{
  "n_layer": 13,
  "d_model": 96,
  "n_head": 3,
  "n_kv_head": 1,
  "head_dim": 32,
  "d_mlp": 320,
  "vocab_size": 8192,
  "activation": "swiglu",
  "norm": "layernorm",
  "norm_place": "pre",
  "norm_eps": 1e-06,
  "positions": "rope",
  "rope_base": 10000.0,
  "rope_fraction": 1.0,
  "qk_norm": false,
  "attn_scale": 0.177,
  "bias": "qkv",
  "tie_embeddings": true,
  "parallel_block": true,
  "init": "normal",
  "init_std_qkv": 0.0757,
  "init_std_o": 0.0,
  "init_std_up": 0.0757,
  "init_std_down": 0.0,
  "optimizer": "adamw",
  "lr": 0.00189,
  "lr_mult_qkv": 0.4,
  "lr_mult_up": 0.676,
  "beta1": 0.9,
  "beta2": 0.98,
  "lr_head": 0.00943,
  "warmup_steps": 214,
  "schedule": "wsd",
  "decay_fraction": 0.632,
  "decay_shape": "pow",
  "final_lr_fraction": 0.0,
  "batch_tokens": 8192,
  "seq_len": 256,
  "doc_mask": true,
  "train_tokens": 95430000,
  "steps": 11650,
  "dataset": "wikipedia_en"
}
Each number is 128 + 32 x the weight over its row's rms, rounded and kept within 0 to 255. Layers, rows and columns count from 0. Numbers have three digits each. The size before them is the row's rms in percent of the matrix's.

# down: layer 6 MLP down (transposed), 320x96, rms 0.135, rows 68-113, columns 0-95
# gate: layer 6 MLP gate, 320x96, rms 0.119, rows 69-114, columns 0-95
# up: layer 6 MLP up, 320x96, rms 0.11, rows 69-114, columns 0-95
down68 108:083120157161060092106116137107105179114093160166160118176180121104125160111143101114161119056122148117077082151146098099154115157134174066126123162170099131093136115143096126114148085116147114096149142123156119136165096151096114187127121171146118048125152200136107171116145050148178171097
gate69 101:113096157091163167124147115099140155119075127155126173160142106073145084075138194088139115094143144183116112120179139154123154135095111094065090131076146146124107143144125180097144181087100156114139119109072164135165171110120134101094086139109114113060098169200129198166161146112134178124
up69 096:126126135160167131144088127097093195117084115116182141147130123182174156150097115098112119109123131082109110182161146149074102100109128203081154142070131119118136116159200102114081093079126151080100113087143161172062135170110079106090141113182142114097122155102123198095112156123166123141
down69 098:120118102105136097113191103133139156194142125139146093179091171113145143088170156138139222125101120146090072105128133142137123181082113093111137112148119143127143147146151152148098085109209175154093143117081082142116131132146135120106127127101097083138111187091149082116133025162138073159
gate70 085:099180103110149110099153169085146121159110101139155147157117159095068159101082095119128168183143135147093175114121184119113192160101102132102073123137170142128185152087167162128132114072135148177100073078182129114121182117116097064125134134101154104145121121080075136163128087121159156191
up70 093:123122157143157059069102107163122102175077136108132129114101162111103079124127065134158160109085136196164184137148118111099093155161159124117093144147126125124133107129170135079095168153153113112116136104120142103058114110161098100184100142126105100149099123017140098190154125143073078133
down70 088:119098169097152108120104131096150112120137132155135122144095148106136125145114059219137161162140163203138139093104156129119118161165123132090168111105145102079137138106155101147145102101187140189067183111187095116138171071141137154092077108105196058147105170136097086152158142129094142113
gate71 093:124153152027151141174181098090129153073130090157107117091121117121120066186083071151177155127152113119117147107184098136123129103110101085160139131137136155120184133102176157168120155191140177094135093144057154148140144145158103150124156101155133116174104154063172149092157135107124139151
up71 097:148084153082093091109149123129110063128125151101134144164144155095184107088076088111164157120139157125170147122086124115130092115151120134131071159142177154159145119126124135158141151099139149163120142160099153139087132113135112199176095091104124125170095172103090121000097113096129078132
down71 100:048159134093111171086089100166105110144142151130125118087129106136146129164148147116097182130110152095056169154129107151156185125063158127054154135147085101077126102089119170093134122156111075126125171081129093081152126138146159080137140157149155171105149149134170127210161166129107150169
gate72 090:129121087121162125140063109119122126116119053105123119153088143156146137198105130086144117106167071118139132168088135152111162143100094164087152083095121121144147153158113142123200129189127164195110099057132092141036130106123084129169129144096120132107068102078122138154138116183157165100
up72 097:117126158138087091130083189184157124173153112111179103185139079114127090155153141139175096175177132159162146121178175126088153095105061128144084117187102074094116053150140175100128128124113126135101105120114137175122141069070136129147121149129112067134184119106142154132113086134105175123
down72 095:059125123131163140170093121081124151161070133114142108217106146138147105157187143122126094098170159092164172155067142109145177130120123177097160177120133156117142103105146123085186084116151113149132104065122103187108099153079075121110157143100150134065065109101137151158140095144150152120
gate73 103:169081104123132219092115083203100133107186105188143116150157135111104138129144153190167187145144127192130116091175071165174114096120105103101156118097118121124146132068124138135119130101127099140115106138147101100142130121111148123139085144102091058082147169135101146146050149139107186140
up73 103:095047122054134137155122175092141090151166136100119064107100153085163099171116164115077199161089146146105141134156136131135169129073116141108145114137126162163190145129152147168135081143170125098112088066112208157155136162125159107131127100117159112142137092126144067085099112101125108087
down73 101:114120133171080139084105146150085149173061134153081144121129188119154153106126166178074094156150068095146105104127152174089110088089181138157175218142100154185168185088134141130101140137089113081141172092137079122103156133097131107127123154161127117080117172128157127126091091127141140104
gate74 094:125137136106144097185108121113120121155163095187070132164047102115134103139120074167187154128150160129115135165129075116127123145086161058184127111118085131135116076141101142161141127174181113137047151134156174119113115118151087141073176108113114099182092092134139098140128182092113094174
up74 102:172183149128159113107106143086149136116176210149115158100099137112105120110144114135163145103139095151082189089166104105121082117119098082159101152132160179170160170057188155134090136131113087162156103097140136107146074148103143067122165116184134149107128068178102140153104123103072134087
down74 100:123145106152107059177170104112160140162131105119086137152208150119139184096118074149162105086120155088196139142106103139130157136094139128100144105112073163123151192068105103139137181131169153121083115115122152110057113103121160086161135135151124120190098123105190073068132157104129146135
gate75 092:123144155088078130076099130036073111142141105109136149150130114113098089115105060181091131175162104132095113131154129087196138098214171062131130152151090157153127093095112120130110097198075111107153141144152133118110119115120148134135146121155178140176133083130145203149107148127113107096
up75 098:103136207173094155113178129164131070162079122115137137112166080122138133119130116142208114149116099099176174141158126119126124107140094114124128155109109071140174079054098103113160117157164126103123108131155103119104083113118128178131121113190103129101126053052106139150071090144086092091
down75 096:152181093123132104059095111100091117136158120143079064161140110160165125184123115165064186131137116120110130088127095097121125116113084175125146182179156142096061140144155089156145111119179136190178139127175114094098112144100103119143154111084092218152121097083135128142175161135125125139
gate76 100:108134115111120177078164143129102137090192161132136114148125100156093149108102139111118129065108103131164112134139139171087053139165167072076125128064171141175197138093188200114101109091128161192114131099122187115136157113119099119119173104151100134115116135107159119156096176100143170078
up76 099:108157121111082159094125147146106083120121123125133193102154091104136120122140151152076115095165131088165128139104123107058162152156066148094159093050105123098127070070159136156115166119168174149172126169136127125125153144093070169122116102169137154137172081128122185104103156060190117091
down76 096:127078091091057135181081085062115129117120113112071115079122129176116095090132131106143114187063191150117151110155117125084210112086111134153161153183095120160116171139147143158127151131143137140132109141164158146125107106160155158151102126117146144131117172112140048112189145167105072136
gate77 104:122053152172128148158146146132130111069152142112067173133140106156190159156133121085136143101166165080120119135071137087111139056140119120114093167093138114162142152111076113097090055156122144115127117122172107131123150144157139140063145137145117148053138154160113197075083133146156062113
up77 099:130206126097093116168120115118108115113143143134150146152132122181085137138210144084094123070120147138118150099113099156079123182150128095111204140144147121062128071080113120125102091130162199075138108136135133171129124163166087175109143118123112127212159115148125098111098092198133133095
down77 100:077122168070120179061097135116152057102104095167131124128143138143164119201137167109149139139135171107096160134115157131147118120123148189121101075123126148152108076162095157114159115151124160159120095122110201113163088156134126071107095165146179098113137091100229104096122132132140086097
gate78 089:073166157183117158083111061134118132099115132187126131178123108189174136178120132078135124088078144128122146121126196124165120088152178069101088097131138077059111115124179085126079135078156120092137115127163142142163087119085136082110185172081131091136132129136159107114127126148158138150
up78 096:120089171096117136125154116136125147060157158117114120139127064130122107111092139166144138136151093075163130122143053130065133134124106141133144172168145139161179181068147077156147069157127087151131137160140161113151139116106127118087128102213183162130159082093108104075164160131199123181
down78 097:154141131126127148189121142098179093089071104112135146163122168095133105169128100207118116178172134138118116126159128088120183128124118115091178159073122126122117070134100158137108109202170116147083131116128134051108158096158124177128058165139161125100093154144064125110117113111090172066
gate79 093:142099144170084138124075090172105121134112161177072061145151114129128122165127095110170126101134151083167140141164120166160102115085147167161176145072138188097162127136137058112114111053135151134149134141163081150143114110142135053118146112182169107172073181154130156116081122168098138148
up79 102:150104168127156121124146144150111173159113090169129113104091127171114140122131083114178191183083095186133083088132171176118133117082118150110106112133076078129173137076151153124152170142156079129152112122157089169162183137106187154112162110169165095104163072131134146073157156161058116122
down79 100:108158117099127131133173174152127159133107158115172184072106073095197118144144117173129143223141147171163105177122147175081095074118128119092104129147121093137137170109083123067146118168147111120118181119098104152138102077126137135097114060103121148095115107108115141205123174168096136097
gate80 114:124165072158102166128102110134138101082155112175134155133081113102137122144096144121117139112160103124110161191141166186115127141133190126134117133150190113147161109090185126119131115118113089077081096111173187146136153066092061180091182112085100113135154140161119137173136081214123109089
up80 108:095095127128064163109095149159188118132150110101104083133148077095152139122112057138156092103154124122152112120121169188153170109120096119144146160131074101096107154167126124156204105151133137159138109089107100162104111147152154091174183104136166108093076193105136093164114123165067177067
down80 111:122127163089152103082071181141155163057124061167133083139116131188105175106069138172078110158050111136124133124162123119151109210135144082133122096138130104110150112119061201145148159177144150151109144164120144109108162162164124122119066138135060105129125139124117107140171120139124133134
gate81 100:100176138093154085092188090151147093119111138112057106123101150118115087117072169152166191156090110133123159147111175139065150170179111055115124070140110127113165119114188153177165134101146155166110153125080156145114106098116065164089130114123091138123158075117181120152122130114162137094
up81 104:098086102162109097116063172121148079148127103138121088133145128083150108121085133144133179083086124124146139142192104157120142131148125168113115088109140187160060135151167222133106102180091146153149145122120129105146125120127196105106155139187129064134043145114158169110089164148162109142
down81 101:126143161060092166121195051110106113089112146108114136118068152143091109114166170132103152126150127106117129120127139129089113155080153062138163156080095113088165116122099137122149098163179166147105126123136178112155141160169122149120140073068098189145203145136214114119119097099175124130
gate82 099:109093152190109152156106120116120178143135145169136132153202152150154089099150214115155138136168121145121133179131161176129107122130156094133142107131082135092124133126098157091076092125156115183188125124180099099142172129069173119126102139067120098153117188119055132110042135092117128130
up82 104:124107156131150110130164164154153161132087097187148174161135184154051100153203151116086138113135097116123111094156091099141175114094096101108125139143111135155170079140103130101134138136070114141160091151205132151146157080153135164199099126147097105106091074163064092154171101150166131145
down82 101:162110153108107122154173120155138101091179136161116090116073060066192121125085157147153136139138136107133139122144104146157147184173089097066108167132138151109094087126112093120140072245104181103140122126119112105131100105148199138141112137117142153137104085127102140123110146151207150093
gate83 104:099160161166083125116156183100096158102145070143032157124109104136132090145112150102132180099148071108105101130173102174096141123157181119144163143103087136159194133171118163134110123152133156140136141094078149120110113141144057173114174129105123073128198174134121106107118125064159091151
up83 106:145158115098096165130156159116151133171104127140093132125164160175050132189127121094125139139097184140120138124152114132111149119128134159145104140125098108137124052123119202104115145078138184099158117085106083136153153041136101187144069088118060117097113084172101085187134097163156116138
down83 103:145190125110186148149122113150146069093111117102170073081082081116149129114134157168165146162101146029164132157146090129099122130157115164077094119131118124112118107072155089068124172122143188142171111188137105145145132133157157115179106181146127098159153112133168137105117121162074138069
gate84 102:041205137156143151120078149190131157184116103160116145121137126112172108140123098075116149098140153109115122113106098163087176151192115105090162091124104154088134054094101163165145102081132124137081105152156172129133158162148174073126108125163095129140151112151139128140049096180110118142
up84 101:115127069135120134105126097096150119149156124125155143130122136119155112097104132136128186125095077132119069110213177107097169085102101126167141174114122155118126080085147139160150127096194098135210155147155156059122119113129168135144117125088130059127155145072132204141144058163100142172
down84 106:117143114130162121168158057197122134172132205116133169147126120148175139112124124097151104091118161138154097077137081135158150117083138134123153142170154153085123123097102128071124088065083210153104085119094157168174179094112119158150120160122083109197111110099132083112091143152119116079
gate85 091:131135113134054189142078147097104123114105084191167099125128153050100078136130124110107140111132141201085147110091093162113110137175188095166144152108106098173174147117105097097129103139155111151088129125140144107128105157093151102118159178055129132092130153125128147136045100129200113153
up85 089:087106074063112158066114156158143129133090116105081142131133150136163129142141083122089080130146173120173107109177161095045118160091152116092182139178167087142152156145117176127095146173141168126189120150117121109136138126123159129152132174089109131127049214104154171078127128139124127119
down85 094:109132124106153165092134144096132060172100077133094172136154164180107140115103130117140119130061121116121055162154058168133140094151106115154123112192132170070137160126167136106121181126171195096179104146138154130145117134162134115177117104146139036137116107125138128101202122117081114098
gate86 096:109196125131039096183162125151156127136122180181109115142112108105085193129082112142136134134213146141134104155105090138135084135152180115124134178135086132114109108111140128117133117124079116131123115192078166087091184096153143104157069129096188082135128132112073147084101150102162124102
up86 096:116104111212121152156066138110147170093179063144172145110193127149164129178116085105092097126080147208141105121095140132106053101116161159136130195165080167096131166118092104103132095167116130136111144109139122106074195140102147129134128152129164145109151137168101108122137084106152133164
down86 093:127099091146100120201169173177106140123135102175118148126106112143106104126255114165144130052179157125135161082130088152162158122097111087167126069106116114144122133114118119195159131113112093091125110129114126077107150120136157103069122068146114121107127156119184102143128161136187106129
gate87 100:063151157151113118151131117186125137116135111161071173092102129175106156140131120061113097104210109109113120139104088092081179143101108153105127137147091128144139083078117140119145132156102117092175128162179091120117136197089153133104137125137164121078144160172194169084086173140153113061
up87 102:111141107177099118128101118075153138126115167148166212147151128068146168182112127107097101113140122161130180153094138180103139126094120134191128170084126155122132067063144137101131050145164126164056090082109116122102144158092140162164142090149126113158102122144078106078077101100160131148
down87 102:102107184115199147168189095131121143110166098148090108065075116167150190136103110184094097105120140135129084128158091104158144177169141116089146121133094104115134134098106127139115197174067117099139120118138178159092178138117080081115094100151167155075113127138159139165135149137096113059
gate88 107:224117109119064134107157092116081167069137147137141083157114117056135151176063149133128149090144113143127105155105146121148107109076164115142093141215090097165198121139138144170121153136168151134132158126121056114140140107113135088155094149159135069109143124115158104101115130098112162187
up88 105:117139088107143135179150103114152125067153175072082118107063058120092121138142116142091136116176121167127132164079134194140114119158095160122190123120105121097174131128122114051071140124159134103074143152069090145110116130109159174142070098128134148131180160179157077141130099187130132133
down88 100:146104168082136095165082140115087141136077150103169132096143147142113092098145150166119179239159130117132057115130085148186228178127099176117093151076124136105133099129095092124173149075117124137099082106174133140121124174124114125128125162121107081140174149120112121139144099104106123163
gate89 097:106122115178093162149187111095139184113169164151107124127123151103134151117090173085171169163135124112152161080105092134116130136114100108216154140162124098234096133114108124087081087072155137151124148103094120110137133082092120160106155128165135075146080147126139177138121048163141138108
up89 105:105152115151115150088108161192165145120142130159077097131165108159157144102150144096135118157089120072129106123122170109156086073081141115150106056137109178148185090106098155119154030141142108110163126155079097104103161158141095066149125139146109104160071122093166163162157121097166189117
down89 102:111104148131121159088162131155162112147108107106123175086136138152089101151166121116189095140126109126142120129111106136072099066166110115125108124132138183080131149148161185146170135158155118107169159161147094099135153114135060166102128111104110147144094132107146132101090255083144160061
gate90 098:097079152135166094106156080157108128156156117148149121176100191100145200097109136160135101140176110082135086138090125138151137114096069118136083106134120126129149149126143140074108144139136158155054126166122171098141132144095124123017150096160111141104148157072187165122095140101062129173
up90 101:105088118156088128160155112103096152093101095144149153127141085092125125155100117099163074177116197159143107136095179147133119110119113133075134197071101060184131165173139126147168117135155189124144113110077110098142148114169096108114076144192160131123173154098133209146077128154164125137
down90 100:162118053149134119124158142173138114157158163132142161138114117120178195112075173083148163117118169127103187119106075141154108090064096087102134115161123191124106171126167104110158121124100123092093116108086119166094115105090148104104172140100157072121082156115162171145148046084115170134
gate91 097:123105111094121138105074147141076139116103170104154130109083148127115082134112086133155135161167139140112148170110114197061163080123140144077158102080086161187179136122125082170125097070121104131173155094139079091156141126130138169125090126168159109084121136086172133110030094111093111103
up91 093:061128093106117101154090142137129142089082132108092082097150108167132166058169196076073158091166178108136138126088133126124132132133167127139154091135137141178051147150180148099151110095213159111105158127089168130088156094124136102138115109106141138089124088136080183112113164151128108089
down91 090:152113141122162086146124148103165092099100084180088105168085130122133096156156173139141138095058112112171168134141152114057113113101110107141118097122128130051107120133190160179129139086071123136129129106084174165145137169103161082158175129060123118176115103173141145070166101157181109148
gate92 100:149124223160139104117121116096124130148125181144093182136154197047103070153095121114101161122170148139103139102174143191142133170151095128129074096164094193105107154139090105140191142090111105173122084126152111139146094165119100144076181096112129132097160095074119142118114101120120104136
up92 099:130150128154124125120143098126139136142089162153125127138174161103049185098156147142104089125126130095099112164103163072115100066152161091164104109070159130107122090163118153188158049118065171103152137163062076110129155110099171123126130133174155136096180137099100185151131121081144098172
down92 102:136091155207114113186098090188164194138094121119163085132095090101122121118080076101192132117140090113117118116120122134116108190079076121129071137144181138152099112150150174129167125063114119120154142179099102129114159128155180069159155134116118075137130110105150189084136141113100145159
gate93 101:136123075153080139139184113121131130138167162107065147127132079123178130141186149161147146062155129115144079150122105202095131184114120124090194128085089121160134132092136117170066165184182136160162150136115160133076072126110116115101096100099110123096095132127121140134095113137129051074
up93 098:105137113108123124164153099061108098090145088137173181111127125174099150150078192133117095134121126166132132158138187112159112140141198091111069171194134146125153110076108152084152133113166094097135177106130128155171195145167148070144133139137220107071151144139110157123122112119124141174
down93 100:108140063134070091117120119126149129141118133102120118188176094093160158056102110142116101120114123149062136070137109176161158191117106089114168161104096079159146161137086141185151118099145072183151103102165152094098163141079122168121118158173137125147139174109081149163165143132197112114
gate94 095:134139098204154128120108104106118079072083153132135076127120125151129098122140100095105057156144104126064140158120101141141158107131126073165073135168139134192121059126160156120148110173125131148062171111129094116083162106116132168115156188131161133105164095168109128226101126092120145098
up94 096:156141149107126070168109112160108085112125127131167123089103074131148128142214090137116189126133105100109088151176106122120165111060147197141115056170150134100111093098118134150132122157166170125109116078130150136168153070113115158146153079140121120129172042105124204110131131168113090137
down94 097:142134154083141110126098157134090141115120109118126161144121146099157131170115160166166160080087181102104117089167126085110143159133127127093064153091130113159126131112127162172122192096128135121158089097118161132110163224122157106175095157132142029124051137066094133096181160095155144131
gate95 101:153157088131124103081113160143134186112104113145110188135168109118111110112090126108147153133157086131036095093087153180114124151077129137074088106146102155112118193159164113132150155112104134136055127074143147168170086099143164185094134138154104053167138174142177139113113147108126086086
up95 100:111153113163157097165127133159110107083133114095097178154105127104113093172174121142126116145165092118082055175129175151087098138139141116070170117120143132100121094158136166147118176129177162151113186147128108117131084128213214149057177102147109090138087125105118109074118114098091102103
down95 100:185148105095102097125101115133121156131158205119103121036162077172101163119136128136104117239111132141171146134131096148108107083129131114102157171111164154148123125142125103150119150099085179116137142145132066112156104081119102103172130077124086137116143082118186112146145210135082139101
gate96 102:095149115086132115117157109152110094105117089112069149115128170161166161108137188103142159094126126083128105101105125153081140141140121084117170119086114160131103194162207130154136109174120151167063146160064130114051127158106079147050149105098107126143178141108148166102185129174129153100
up96 098:077150096199126067115071119095122079113142188108117197147160096131135107161149093159124174088122188118123156153146146136165119112137155137118134124130072112082099151025086093112151099155079150144110125163118147124202103137139130139132136179124116129175121156126140063093136149080105101130
down96 099:129121116049167144118189145166125160162133118178100175142111125104148118127088194092099066169130115183057158123063155132112139180103131095112160144106114106152119120152174164136109078137148132090076161088142129113043143113142103129112124081140089176121158124162126157180140083158125146099
gate97 104:076138098085120122124128157142129092111136183181106093134139118191136127090119172105141154123165146107122172078103142137131168116146088087121138096090138155121096161088143061174107083097146055112115141113135147176133140097100156168091099158173116114161200101154090132132183052166135111063
up97 105:165189130119127099152128088085148129105141127128093181104102106135114161136158126163059141127162146088107123171151141158101101142143152199130099138158100114085144098137099138169179107109203118119098207204187134136167163072126141154092134111124107062146134154121071129170127124182141095103
down97 102:173137101145094139136115094118146196184097045129117163091120144124103155115125150098114134089129128169054183169107157136136125141157136189130092124145136105195207131149153145145121140077136100125098092096109163150057183137119115156140176149110156084121097091161106107122131144125061076109
gate98 100:140140092124130166040089167173118149137141125157149117140128124202119170125077088097180189106167082136088116235143126097138130125098137130180180121129117118159102134105087092126127133144108114155146186086130161110139108126120150077106191127172146125104116164129185132058093131141118132134
up98 101:109095166195192086179127090178105163060128104111089101113132073127098164132141090175098131142138127117124116111079165135151171110112102119102130128126165137143146099143095067172168083075157122090138139155104143127145139126135144181117115128072140149097195159121061170138147126120199181157
down98 102:157149128125099109131154139134103121092139120089090084099073127143116093086155157096116104135137205144177118168087116129168117174131122113147114141147121166159093094058154168139167148158103199167109144123116046193142108139122117140143107142122155078104063124154072141165169128075206107136
gate99 105:153156144094135184124183124140130143102149104154078164141134152078143080132077099096133112126095132105081196112082135141139159181080092107146110093107069109146141143150150129125111159166065133151179116148065155061091178146168167122115195101127133111191131151082149122148122096116152186134
up99 101:173124100137102142162146120121124107111061143120109115143138116106122157131120162042145121104081126172125101093093093118182104142114132054096101185125085208142103119095166158119112153173116136145075147123100154103126114164154208089146102122126108127125144135122054094174166192134186136167
down99 100:128124196113100070167159139146104083128157132118138108131088140152078131071136139121083121103141171149175130151133170130073133092103160188046150114092162063140116143172123108105117175152175169165169102122115165109144130058069106121132119096100139093106167146179139155118125145148077159173
gate100 106:116092119130097137154099075124105138107128157139116110165152109076149095141149089100214147104110160122128135149150124139104096156084112106148152102072142101127089062110092152157179133116137202136060151152055102142121152158115092111153125115111146161043126153132229122116141150174125111090
up100 094:132142101120118126158086147111157138081119099148135160133076129108106204123178171148112113106091187176111175161109138184146152091183153195186133147111143064129115110080132115112125115105130110109123171049105132082125127106123104120145146153065213118090109108093116139050141126138153128110
down100 102:131106112111098072144134153059162125102094157108094095120088115089145136139151175177128180120146141137161086126134130116088132180149158137128105149141093134072177184161169159132152121152122089096113136079123113107121135084172099105155119008105121200147195155109177137159144093126155140118
gate101 099:067098099135100130125102124142190140138109117146109092113170115137179127161140181182142110142220155095135171157121137120184146175151180128119079167115171161127131131081125050091105149139043153108133099119117083100092110172128129078117132112125137111163074146113120087116135127146110107053
up101 098:157149042133146151138113173141111129148130153127170097106159070130196148148113092118121116140091152140132072152097125108177115116139167146083175144122248121104125116171141090154128127110114140176109066114155100139141162077101157132089119096177174153094091147112134067075164129132160130121
down101 100:168133128132142129131111176139133123078131139166151144116170090150128132141167145133145158116101139131194125133103131083200130150082060084144120145133140150070167121137137092126067136088115124074084129172119112156101091130143127120188144234112112098187085173108153087119080058119116092141
gate102 099:128093130069165146120128136166126071083141168097074203116189103128110101134122122125116109127124164122062186157149061156144087134134148131146164180111088096123123164145116121073095165200120133109164148091103107118122180172129187175175158136130116137132120085112097159109060157115153150116
up102 099:133146106105110152171122112095166103180151140164115145125231204108146185135147137142145087128087161165165137102075163072113141131157075125147086105081115087150142099128146117116129109062130163118149081126129123141145116080073121108148100182107168163087123112129118140182074160174080133153
down102 099:125155156130106109128138095089097085082083077133123183157093167143084106174076154111119106132147170133093099138120100130124118151138111139064146179176082072101102146203102105102153170177134141164108148164153137099115158162111148108131128112230097162161136137106096132091086132078179152137
gate103 091:137074123172170136088178112080123126111106098112108137138126170111099104111119128134157151141125109120143152200160134096091077114120153107068114135114159092135124189103095038108154164140105200107117094143158173115135140073105117162117178128074190170099148158163105189154089131182102139132
up103 100:106136146110158112143157154093126132150132187083138143134124100128153127124176092142131088167111123089115120107128094167114137144164096134126217090180097226114133135152122123099160110181149105136108145058122036106109134154156152127136142101165117106153079105135150156030109181094128085120
down103 094:118099072132128176166106132120107131159126091173153096184117131127113074149087115137136119076098151109050075190102144127136122101127179168088117166172182135122118133142177171166122122123111103195115118102140183130132156132133133065086140152100135150066153123094098103133084100088207147155
gate104 106:109169119160203166140084167151088051133168159149128127121129116135153142106121140160140146110149160150126116113171098129129165131069097138131123142100097118164124136113146144217106097159124063125129120085058162152100133084126134087147088179172135157043138106151109128089115071171189119114
up104 092:060088088154178161133150102105140147119143097116082155147153120069125169148076179105140174144126092068088134109148122102151141069054181121139169147173174125089132129127148130133177080122119068127180130143122110149132118165116151139124151119174149119079124208140090175142130071155144130099
down104 090:132128135114112079094122116137163150090132179111106137064152128131125111172129120104074139151056152079171146134169139055163116105101173122195129112107160111092130138084137126102110175105131187075121172125182128152099138078142129131139123093141116241109141154166128148150140149093157161070
gate105 097:114159122095100108130139164131072131125173163157106131124111094143188077115123137120121070122076102146184130114100126106113181129184149095079138175160143111133188125141148106111149095113082085117094159091119134123114102190109120185085154124120126134146081175174104152052158127217151079100
up105 086:111140130133177153134121150095110110092123177157175166110135074073156106095111100108134043127116127223144155088121034163142136137152150161184174138149167191107098142126120094115193130101109154095149138078120143118108150119137088136104126107165173107134138105105103174142131157180086137109
down105 096:175124153111134181154176155172119088180124168148090154120107150129125177093189138112054129161123135109077116073130118114082115169152126103168143060135111150115103116130117112045163151095163177114103121059109082144132138129065094124136153163128136170131129152167089090129115185149080150140
gate106 101:146149184125097142113177115113166079052091121105123104185092125151127102118167093153161145083118082119148146116122109131105121130084135039110149136137151095120235133113102195132106139071075169115074115172142163099130148148109109153132132135155079140151148096054133135148130104087119139109
up106 099:127183171150153153142123066134149182117106106094151173113192076149106101121137100146172142086163139055151129123105169122117120156110172120124178127117063118123117155053124136048101124155104120123123137215134140135139134121138097127107128108120114171141151069087151066134093174057132122126
down106 098:110108140089155105118044046104079099163145187117141136190092113107124100177094110131107161166128148112126144093152128128145180083106123149125145105158143090123073098182096099138114152160188195136156152102162104102107130111115175129105166113122119104136166110136129154083105220179135152135
gate107 093:136166108090141134113138097163134077128122178131085177119145119155171138110084126153095125121221169129135137154139202173132162117085112069096141067116144116178104146132096112118093138076124139127135114039123104150190147148122127160084131105110089145111185147095125185160201162140138130134
up107 100:142110164135174164160112081143079150110101146110149105145103131120127095054111156161123154174114147161143083124165185126182101118123127135129078206152089115148128081105159114124158093177139079136139119196120148054087102128137135116129117136108152103109074158133172143207124099176193157103
down107 100:127165139114107113067076148067147131124096153149111096142166144145099136158053187112098137137164118127086143145096114158129153125129063096129214107139103104140170160143109132067104160103142139121102094139108159152221182122088060141174135107114176103099147156107135137169153162085097126132
gate108 101:128168168102113100204134146151105120073139088141187136196096118142121147081170118170130129142089096134090093117113097135121166115071136094178149119157170159153120106147135121148112125152085138170080089123111187140092162110081144045153116136122153124159170085193103168052131140157122140116
up108 102:128128140149130138094095114145142122141123105132113169098177138116144119135038103133082110148141117192171126133159135142119104147146085130069088146092224132143122071128122161070132125070080122162076088124119132125162191100087151173151117130143160101087132136136127168149127179057118150204
down108 103:153105104129153151088159101081129151108198158095141094115113149114148120170159148184146099129142125120096106127155123062132136212100128088180138158155113121166100134119100080118076097148124136085196156126106142105158103098178132179094174075153122173121148138133165092161089039128142079120
gate109 098:109147112145115103127117082114101151105198111121116092164064144158126196090125117186155110084169121137100109163099083104156151114126130090071133133106061146127155034172109131145120156152106156115139092078214150156101106166159132108114061170161162154097143129090151120106149130116144090137
up109 101:175153158172101141155114180149083108143151144178155090138155141137137132137086097109088089071097181142157173055128109101102160108106171120119126156083151070113123117088157144154158110173095112125097134089124117209166095113103113211093158150172102134156124178169133132134181097128089157127
down109 098:138170153143128180121145132140141100089135122141135097108122141140094189159175082137121090212128153112097126128094170083198143087110087124080170095111100104077139146124122149085083134150136130119137156141150093121131089094146095130099101155124172136167084133118172101069179228140093111187
gate110 102:128160177153121173120185110120141158068176141113111064160111125071123169138121142182106134120205120107114162171085179197123046089113110140093114174099085126147172123082102122099157153162170173126075149072148162146151102155166103122105079122137140155137133111134133125138096136170150124111
up110 099:169142143162076149099106148083178073172140109098163104136136090119170110136112121197129119104093121072117106135075089126121094062120080135127141067174124092167175182109164160062119132133093123094171160142143082120041125121148094128132115151167121168131143179132105082109133139155115101158
down110 101:155086163110150167193143089117134125099150152086147149150065155143135117132071078150104155169137097106076154101062071135122059145090134130135073139150186114068083097195137061156136116176121132148144159168146158138145106119131130195102163123103106142119144110070171135135120126141160120109
gate111 103:109110101139100170069193157158141157065157126125113132142110130150107104110093107113180134163162087127061116146106156125128121127113125090141104037109085148201127078103136182120163098101066132114113099147160148175089126159102119135085162164149098070110146108165126141093177124150127088064
up111 096:146125107097124112146089126167076141147159112160079127161150159082173132127156141060133133149117122117128136092142091077131114111133117131180144162095144131153188144123106073114016061089122170069114147110091148143107118121124184170132160070082140116115107173081130168128066151145131153169
down111 098:119149133121113102106150159172066099121153183171168115117109187135160075065123150175129120156158129133076096137153086152078155158108135098143117116081144168111099120129179134128116117236093146165168096136125119135080096185124132078101156198093094103092091112099157134169139115125133095113
gate112 099:113130136130148154118112158162133172172104091171093122144107052120075111196097093149194100121120123120178130120126092097117122181134136143114154122160120084146139070090104165109102106067086149119072141127126094145065158083121144141141140130221155180122170127125163125067070149110142098141
up112 111:133139180091145143130148164131157089175146154109108112116087131150101163072123109148045156142173143119122106143111125115101090096167117142167103241103134145154099121159168095200124156165164142144122103102138144125103103094144070096109133104056077123086098124165086159097134119141196143139
down112 110:099148119122119110139180068131094139161161174075116147183195154142151098056129181070034156096113097091079116134114114130111135128118136139143158134124095115085135148117143130134118181128137122157161146120120181134194137152125154171129144061062056105128105179107126097149138098152115153129
gate113 097:137069161157133232120156079123117144074157146140149120089091158110114136111099190129152144172142134107178105148145074164069126090132105128080085141144128054134133101116186177132155157090085168061165137146075126115108134125141192110090114142119143106128151131205114120142127129149124128142
up113 100:122108175107100157123155181144126070159132161106141066110114104176183156154140113069140113162118140122143174126123174115148149132162138146151129119098085125142132043182113146104149150086203146115030076114120176126150115084099128153112127141096161151149163177075125149135083106094095093135
down113 099:147089154132170114158120159107096144106110140110148207130139181172094135078094181127107100101084110116068113141120131131130085082126094115133146123157110107065122097090138153150094100094104096175195118115150217173103103167093139123132143145183136101117090095188172133158145191102098102147
gate114 110:099140148108156132111167070104136114118137080158124129147087188144061165129128183083135177134152107138141162209142123140148136150149148100160101098093163131110122142090178093121093141136118127136084185133105147091136145098086129136101126121071143150134151113243192200130119084134168140128
up114 104:191169089105175101179132116134050126176137112107130109117136117115115141073132084110108171141096125131105096099180144180171153075145122137101129090122173165151086085170126198078081133079138116110087159140167066123105167146146138143121146135159083127145123177059142109089143138117090091111